From a checkpoint of a small transformer trained on Wikipedia: RMSNorm before each block, rotary positions.
Each number is 128 + 24 x the weight over its row's rms, rounded and kept within 0 to 255. Layers, rows and columns count from 0. Numbers have three digits each. The size before them is the row's rms in percent of the matrix's.

# down: layer 9 MLP down (transposed), 1024x384, rms 0.0446, rows 65-75, columns 192-383
# gate: layer 9 MLP gate, 1024x384, rms 0.0349, rows 66-76, columns 192-383
# up: layer 9 MLP up, 1024x384, rms 0.0365, rows 66-76, columns 192-383
down65 112:111167113125168125119120124120160102117123128167107143138097127103152116155112096119136103137148133159178148101103130091153108123151119150153161081117117130134105161129120109145100170086129107113140123119168105161119131108129108070149158116111128127116136143103132107066173113151150152142142126148145124111101136143148128192113131178141097151096091121103099152078136149142099108084211085170129121148144126095099096163121141139109136116126145103112116157120150139135112137098138105148159119082096120125145095197148092091130074119104136112110127121145127126153116115158129103107
gate66 107:164151129158173123128116143114080132090111082147127122140123142129112119103108113138154145099159098105095116128076135146128111093087145179117114138124121117106115121087117113107158117114131147165166182094138129087107083080149139098146105165147116105133128110146136080147126128133090182134111123090106107132105123131108146117116093142126125100102129162137132151065083138106085061117150114084134111121109154108137105134129124124094108146150125101146136130110123150119125122116127089123145098116137136141119165174102101126110121130120132139127138142174127142165131127096103144118
up66 104:104079122114143139059114112144091127127101144085106132170128094148099104143150141117101144110104137106128120133154076105104091117145132061139139157144131114081094124099161124140086109139169114154094105151109127152118158070136114104122156133141137187109179126093116119130153154113124096106113135112114132128118097140120159123110102178161110140148114106132175112132162101134124147139110218120128115116111108109071145128099122153127159102141112116151113161147131173111152121169121129152111121132139126124190158147118097127093134133144159145098121137089157152139108138103113091135
down66 108:077144148129099122136150123151146149102073112116090126113143116111073167141106166139087126100136117127136104104118158099126129149165121126132103090127142111140115148145132111120137157093119105099126167164138114157122119160106153130153131170142141125124116117108086115125139123108142070140127131154156108136130105083175104093117138095117114115123116173169118130122148097129152134115136125167121112155135129116136119100141138169093132114134115098110075126112121105112135139172140110098116183151166161091117118158106127123109118119150136121141170118107130148109174115153089116096
gate67 098:136123117119119154115128161110163168170158120169153121111129141150166090189130134095137128123169122121131145096104142122130121085130157142110116126141130134143125120150141138089142132089127158135111155164162142143144179094142162117080127159117131175165128120095127128096085171079091142133121178089125113134072125069116107127113123087141110092100133164159107106106138101157102088118107114103142173125146147106103172068110096122140116161132181105120101155135136147145153145134131122130145142129106126126131118193175102116122142137118142133139140146113133160117079126152120112125
up67 109:126131117185096099102128126104124152159138135200155149166143105105132084148113164134132116134115111129149102127129153134144155089100107096112112077155126116146140129112102107137095121139128115109102105181137108134175177136138138129131140178126110145152090116142140103143065148091142121135175120111145150128100100136122095161113095105130140104077108145128139128131069096136102117155112138122096141141134130088123118150165102162141161133159122140127097145150144135166101113124177124173099109127113138124127127177156098105111135107124153139165119143140172137107064078120123122065
down67 108:134144124139118075129091096148134124143135109136098141114111136164170096101118120091080111132101108130133107162108144119113086092133074108153125142118098153147145162103134137155126112088153144174145131080105099146140096122121103151111099173143057165114110151128115122107137144133125150133172154138151083105125113171123132105122085139136148152148102139111082138137139169128108153081144105133153139094122116148148142163129141171122089116123137166133155129102148135111104108108153101124141148156142141137106148143143148125136132128133156106110172156126092100142167143116158137108
gate68 107:120159126120107109155110124132125130105133122139178139106130140149115134149090163089134154143159130147166123173151118134137100093094091148157105170142123125164141127134078161106115154113091133106155178101127174116122079164174089156106125164132114112184125137118123128157111163163139145123146093116149129160123128092134099121097130116164123123151135129173126164143131119125134137120094114117118121131184131150154132133136139079161083121121151130121145120139129115093109103130139095134104126150083098109102168108117132116125140148123110118112116094149143107077111143134130120131
up68 096:139118132096082085116126140147143120074076147118146158135116132114141133104128154123154128126140185120163131127106137101130146201131135103100191109112108146114148157092158148146138132142146129163149133129186130148133122139123167156109161165118125143105093126133126075115163125127109127142152140171167108153152150124169131167186119119145120145148150137148158143155107137084135181157135155119145123117116147084114116115072145136103175072150118140096074136171152130159134152125148130112140143098155149142158151128112117150145109079161089132156137141154090097158140152192162114112
down68 102:156106117133154099151134115124131064125116069159127131134116140144130131103159131123149136117144152157135149121117156142137147107156165173129113155140146145119148135135112140128166126120134149099133095137160156079121126096109136149159109123128136141113115135113138160144111077127121138120109137137113133102137179095114173135142174157145129115081097123079125114140112152138133116133085121111126160159113119100133126145161088112116101116126128137084110119110115150162125137147108096129111081122149125133140141134169124116127134129125171146163114182158144099146102150087098142101
gate69 099:140124152157135093126158109154130137146165155085150183179091134076106126122129124112167137144155152126092132146178083135110111158128090134119106123099120114158095124146111129125122106095146133134176140142099105113116125133111153167075098142095119080143135110070127156132191140121133138118162099149103138155068106147132120107140129102081127141103130130118111099147138134134155101135156121158130113168120129153162097148112092107108147099139078105113105141154098135115138057136099111127121156073134126096115120135090145141123125156085165105125115102117142169110161113141121134108
up69 092:114148177117112143135110114148117117123125164110137139120131140082157109153115110132118121160134101169085105122157146133141125137129127136159100102090125125144136124120132133137149161136138118135109119110124114128141130149107152103101115150127102113111112146179108161118133107145156177162162140097100115080163097136131089089105131103132136139131131118126110124126095114111115145077128115141156109157155168149164131137115154088128189090154103122106128128136159133151152138114092128140129124064095102099065157093129139138165142167127121125130113090120161144122115149142070172066
down69 101:150130112101134157115131119115126131122102092142163119139200109165141158111113109191149133096096148095130171197106137099149130136105163131096135090137107119116142100107082101094101149135117165099147157152128141157127120134162173150110100125139119106112127091120102136102101135125131112131107173127169130126073148108146129139142188120111122147086138157131142142153143134119135135166130123133156129143113131147112104130165164113135104144126142130147107154135124111098081135145166119141108105148122179106113115170085144148087124111160151145138157193129125111115120164125083106170
gate70 094:124111099138117142140134155163115116111166137121101094101105132176123122131148118159104131127179119128137124163098171097157125113135132171154110137166132152126177145113097066140156133126161116111145127173136122162140162133113143078162113111117168193136101141125113056114122136110106145149118127131137116114154103158148145164113139133151118131101104109106088092078111142133166098141130104122146103143111143143109116142168121113125116166154142128111137128084143127136152117099124118143126161115095095123144129147146148147174116139175175106187111129130137133146143137115140065100
up70 104:145116174162106155101131117103147102104128125106156152154140137136133143158133123085085077116042113138189120105135105120127140155152146119103112128113131123102106130141117172125103100198116106138117156120125116122117127126150152156112144125117094137116186143124136137120098136133167142087153137111146152107075146111117093119109106128083138131103122134132170135099134133124120154101117155160133097146141121113150138076097167169135132112128167139159117139129152117135135094124084153149139173105140103135164131151105114130092111117126090130112129125119158135118142131081125148146
down70 100:135105171145121174141151111131114094088126140155136108184106146151128103164174150107113173139119110117151078118146098137132123125140090134113099089116136107091143141144136115154105136112127118138093135142107118158097134124117124138144096129133144147114146119133105194086127168106139127103114138131151127076136151142119112113115089109096111115126134108110121120100106112156092090094116129120133111143086141159142141080082089138117164123130116125149113157112140166130075069117174110128166113141156174104096094092094124154121139096130113142123155140167143133100101121100126171095
gate71 098:108178110111149101147103111113137173137110117137134102118122108178129124109105167165127117190110128115183116125148095103158145110142116104129128097118124171125118157120117083188084165140168131120093118115163090124103109071153103128133083123163111156130110128098131083096121149130145102118132113114126149165138127157130102132124092134078090126090145144119148152103144197078115151124099086083129161161139133138138168097187140159118153150133120116105099112123172093152089138133199120125147137118122122132116080143111084110161120087160105094123134120117167096172157120140133133106
up71 096:084144120119147132154155119128110161120116126126089123123096157133108131104112119175114127120151154125121130098114154110084092179158159128126144130156160117109123117093164153137130141127100108085110113181137160122108111157094127158129169122119143132172112128138122179118149105128120117156133119108130117130121130148126106127128142128100121119125141123116138085115119162125119106093165086158114128149084177132158143157147114153133133133126113128122113097158122152112159085113118096097070101126146107135104132114099147157121156117135094119134110115126160162127154146082132111162
down71 095:120137133130082120147140127100136120135135121131111115122148096147119083116114138152157135190128108126168078189129118129155119118153128111127130128161108143092190127133118112148102109141126111134122141115116100150116133112176119121155110131145141128125112145057118098147117127151147109094132124144112123141152156188118144124138142112130141095119108126077136164100078162169141160119070137147127135167146144120122131121133138130158127131133159123126113141132107129142113143157195135100185120114131138161143084154125105146136119126163146144114138076101146085128137130127157169110
gate72 100:156112161127105096114085097101153167134142132105158168079128138160108142137103119102133096091159151153159132112107111121115114127128112168136157125123089131144116160099148097112104130159155132103110150145120104110109152112107110129113110124133092149149103085158182139140138111108113141106124085112130118118138148083135120141117121130156086126157150139115173116165139110142113111143092131107172081127152105146075135155127178158128163133097042153150123150172129101131115116154157179112140119107133166152118125132125127106117151134124064140132177179086095121101126132121116139115
up72 097:136092136117131144118131095119114118122137148136182147108106163165075155137119129122105104112148145109154131144146133167078108126113154143110122131139108149132137125106139123086114104121146158120115138125123141133093137090116122178062089086126150114121109099156113114163153090093123112102117112135136168101155159141101117132115076092150188136156165120099127128143126140131128071160083122138161087120157191129143143114134093115155128134144087145153182164127132148126166145133151145120144090127119105125131102110096140128165146131143114133112105157109162122117123166139139166116
down72 104:130131141115133065138112137145156170130137132116109117127137124126125122141126093082158164118125120132123100126121086084100127118113160119117132136086086134152143089112093139131142132148100156103085175108133144191174149138104122136163091141105062131154174103049155138124145124167114086131165130105140101119142138118161067127199130145143077164137097154136174144133101108108127145106154129138117130150128104128099104124175106163176113102132159160087177136129124133122145155148139114123139133078173141141123110142166075091136098121146154082084141182098130144105149162116150139126
gate73 096:122093165068138102125111099072128127151119179118153138137099137132166136100101131149098126118130133149143146137118114135156137104105144098121139107156129173103153102089115154105157146122071067168105081131115137113135119153140172155176130143184115111157140140117138145123165145171136104144123109132130115134112121139118111144135098084143147132121144128111153097114111135156098110119143140133113151134124133106156160154138116112127133109110128087115122130141144140130134112164132107143148114118151105136108123088147118129099131122114100169098156149139126147110151142113102128159
up73 090:080090158152141136148116140097101101143106099149097136149106140093165131134114113126168101142114091079126144091164131174135102060143169128144123136125121167157164092141121117083071131085086127140134122147127144120143087095086168145088108142101160122113134127134131123161138127110113153158096134110128163126080123074127096098089138125115112093127147121174158134083130145146166166120166123153127145131107107118125106152137135127165161147099144127128060146140122132141095087107101109100127093116104112112098153118133175089122083160142121087161115120123109130134149123132149143141
down73 091:112171167112136131136073139118105175085125138159135090144115142087134112126132164099091134125122116151104115169126140082118124107130131111134133164124135154122099140115162132163160115110137079128105132100098140092111134138150122141156134121154153100155118137172158138123125129113125111098091123146156132128112123157120173127109116111160147102101114132087115115148141162113123087111086125080153130094121139080170122146114123125080106082148106130117105135172117131132138181135127131160141131159162102124103112126135142154097143113137132158145146142137116166133150138154179136184
gate74 099:155131145100142138126087114132158129148125107133127169114085106108169132099127149108109111153139106145153084111110084144097112120147087160154106153126129084131107083122074095125139112084106159170116118152125141161147132155102172143097111118106105106096124127146117135150113106133109100134121113119133115154134104121102075103110118121125154137097155102158122138146123095121144109109182093152102145100115128108114113162160160130102166108108156101167116110107139112115157134096129178124108098120137147130124114142128152132127153100090127120104183156152169174127156170150133113147
up74 109:142149113104146145117109159136169156126162175183128174130106093131174137145104162077111130139149116122122116112128139163134146174119086141139102123099130094162142093114114117117135140126143115092114071131123145138112101145121139137113102127093092137086127136149130110119115183114121104079139143094140124154158129142103104128124150154123162111100137126136133121113126075124159113096130141173124124081108114153143119129163106126140132114102159090130088084132149104135167138104161157119109120147152130126134123111155177157168133156149069121092141136142144147107133148159129145128
down74 095:108130150175161111152083116154104128110133162113117124131149149155122135146151137170178099135109127112118141136136125140090090104112168102139124122125152174120112173145141149128118128135128119106108176145082140166137110151153121107145141083163120127126115132115115135112102172127173165067148156126131144103100097141147130144140124121120106156096130122095129124132133147128124175120106136137117133121171098153131093093086060135134111150131123146121144166168130138133088142181132110143138148140130115122131096150143128115090093146133164196102110119101126124107056108089128153155
gate75 097:129117142116090146111111124132118157130120180116146126133126149092112127129175093105153154144119143108096125075142175102165096135136083131164142151126168077129098106137150088140123111086107132145099119106129140108142135118137103141105131127119126164153156145128096124126124143119101184103108114101133165136121135129113173104121127095114129141118107146120141111169158149129167131103165090138097102133098117124118142140130129141106164136135124110167122155118134162117112150147122104136155129151148125067111126117129138142182163084095150086106147113115114105116133110128112128136
up75 097:116123148098109100129122145141151105156145131156152081129142100158163138127108127121117139146167164131166165137119076114128138160081150120112151124129123084111132129134075132161138125182100112159100119100163105141104179176145128118118112138100145137103192131140155113124120086105086118136124149129138140131087085103142107137138131128170126141100112170141114155116169144159139098133108090141138126137187126131112089132106100082107122140110143116120149165165133129139098102126132161141096154077154138086148112154150124110099137119143113158125117120095153142128112122141181126127
down75 094:126117097177125131132129154140119132122131137154120129102133125163104167137130136152101133116167118125160175126150118168117139127157122122116118107160082143096130119169105099070113129122155134142149108121113095116159134123122121143106129101128152155149153212112162136155130113127134131108118083143113139142135081140136127139191121140126135176129121127140149084083186112108134157151158138099089114054124118119103121131124121153150099128154119117152121141142124096120102072120117110072133121143144135150093103158089116131126110109116126104142081058152147097111130123114160114143
gate76 100:161132143142136153105116101168125141168123121140120085156089137134120132121147177171114123121126168139124138119157121110117108138109170088109142050093127150113106142108095135141178117146063140106111169132126159141130121146113129128104094102138116106202116094139163150152115108137067160131136113130115132095106119113125148149150108113156128138136113113139138136098136163107128115103178142115111149136128132117084189127129139139114147137112092161113126158144142071131137157111141098109126152084177120136150119105073145126154092107140113106170122154135163120104137161100164142187
up76 091:171173133134122168121178108149145090147103144097155128160162166110131156117156116150133107125149146118132130141128139141121125122129129140133124161106114114122159146142061128120120111150093094151105140134123111136155151105154093136089130128086111115147130113135135112152171099128099159117136118148105129139067140112115118117131110100137143133112131146137106135153152124161106110118140118102098124120129127144089110161118137124152118154162145104112122178121178138083145096139120104152145137143089124097160087141153162113161148121139168167162161117128172133116134198081133118174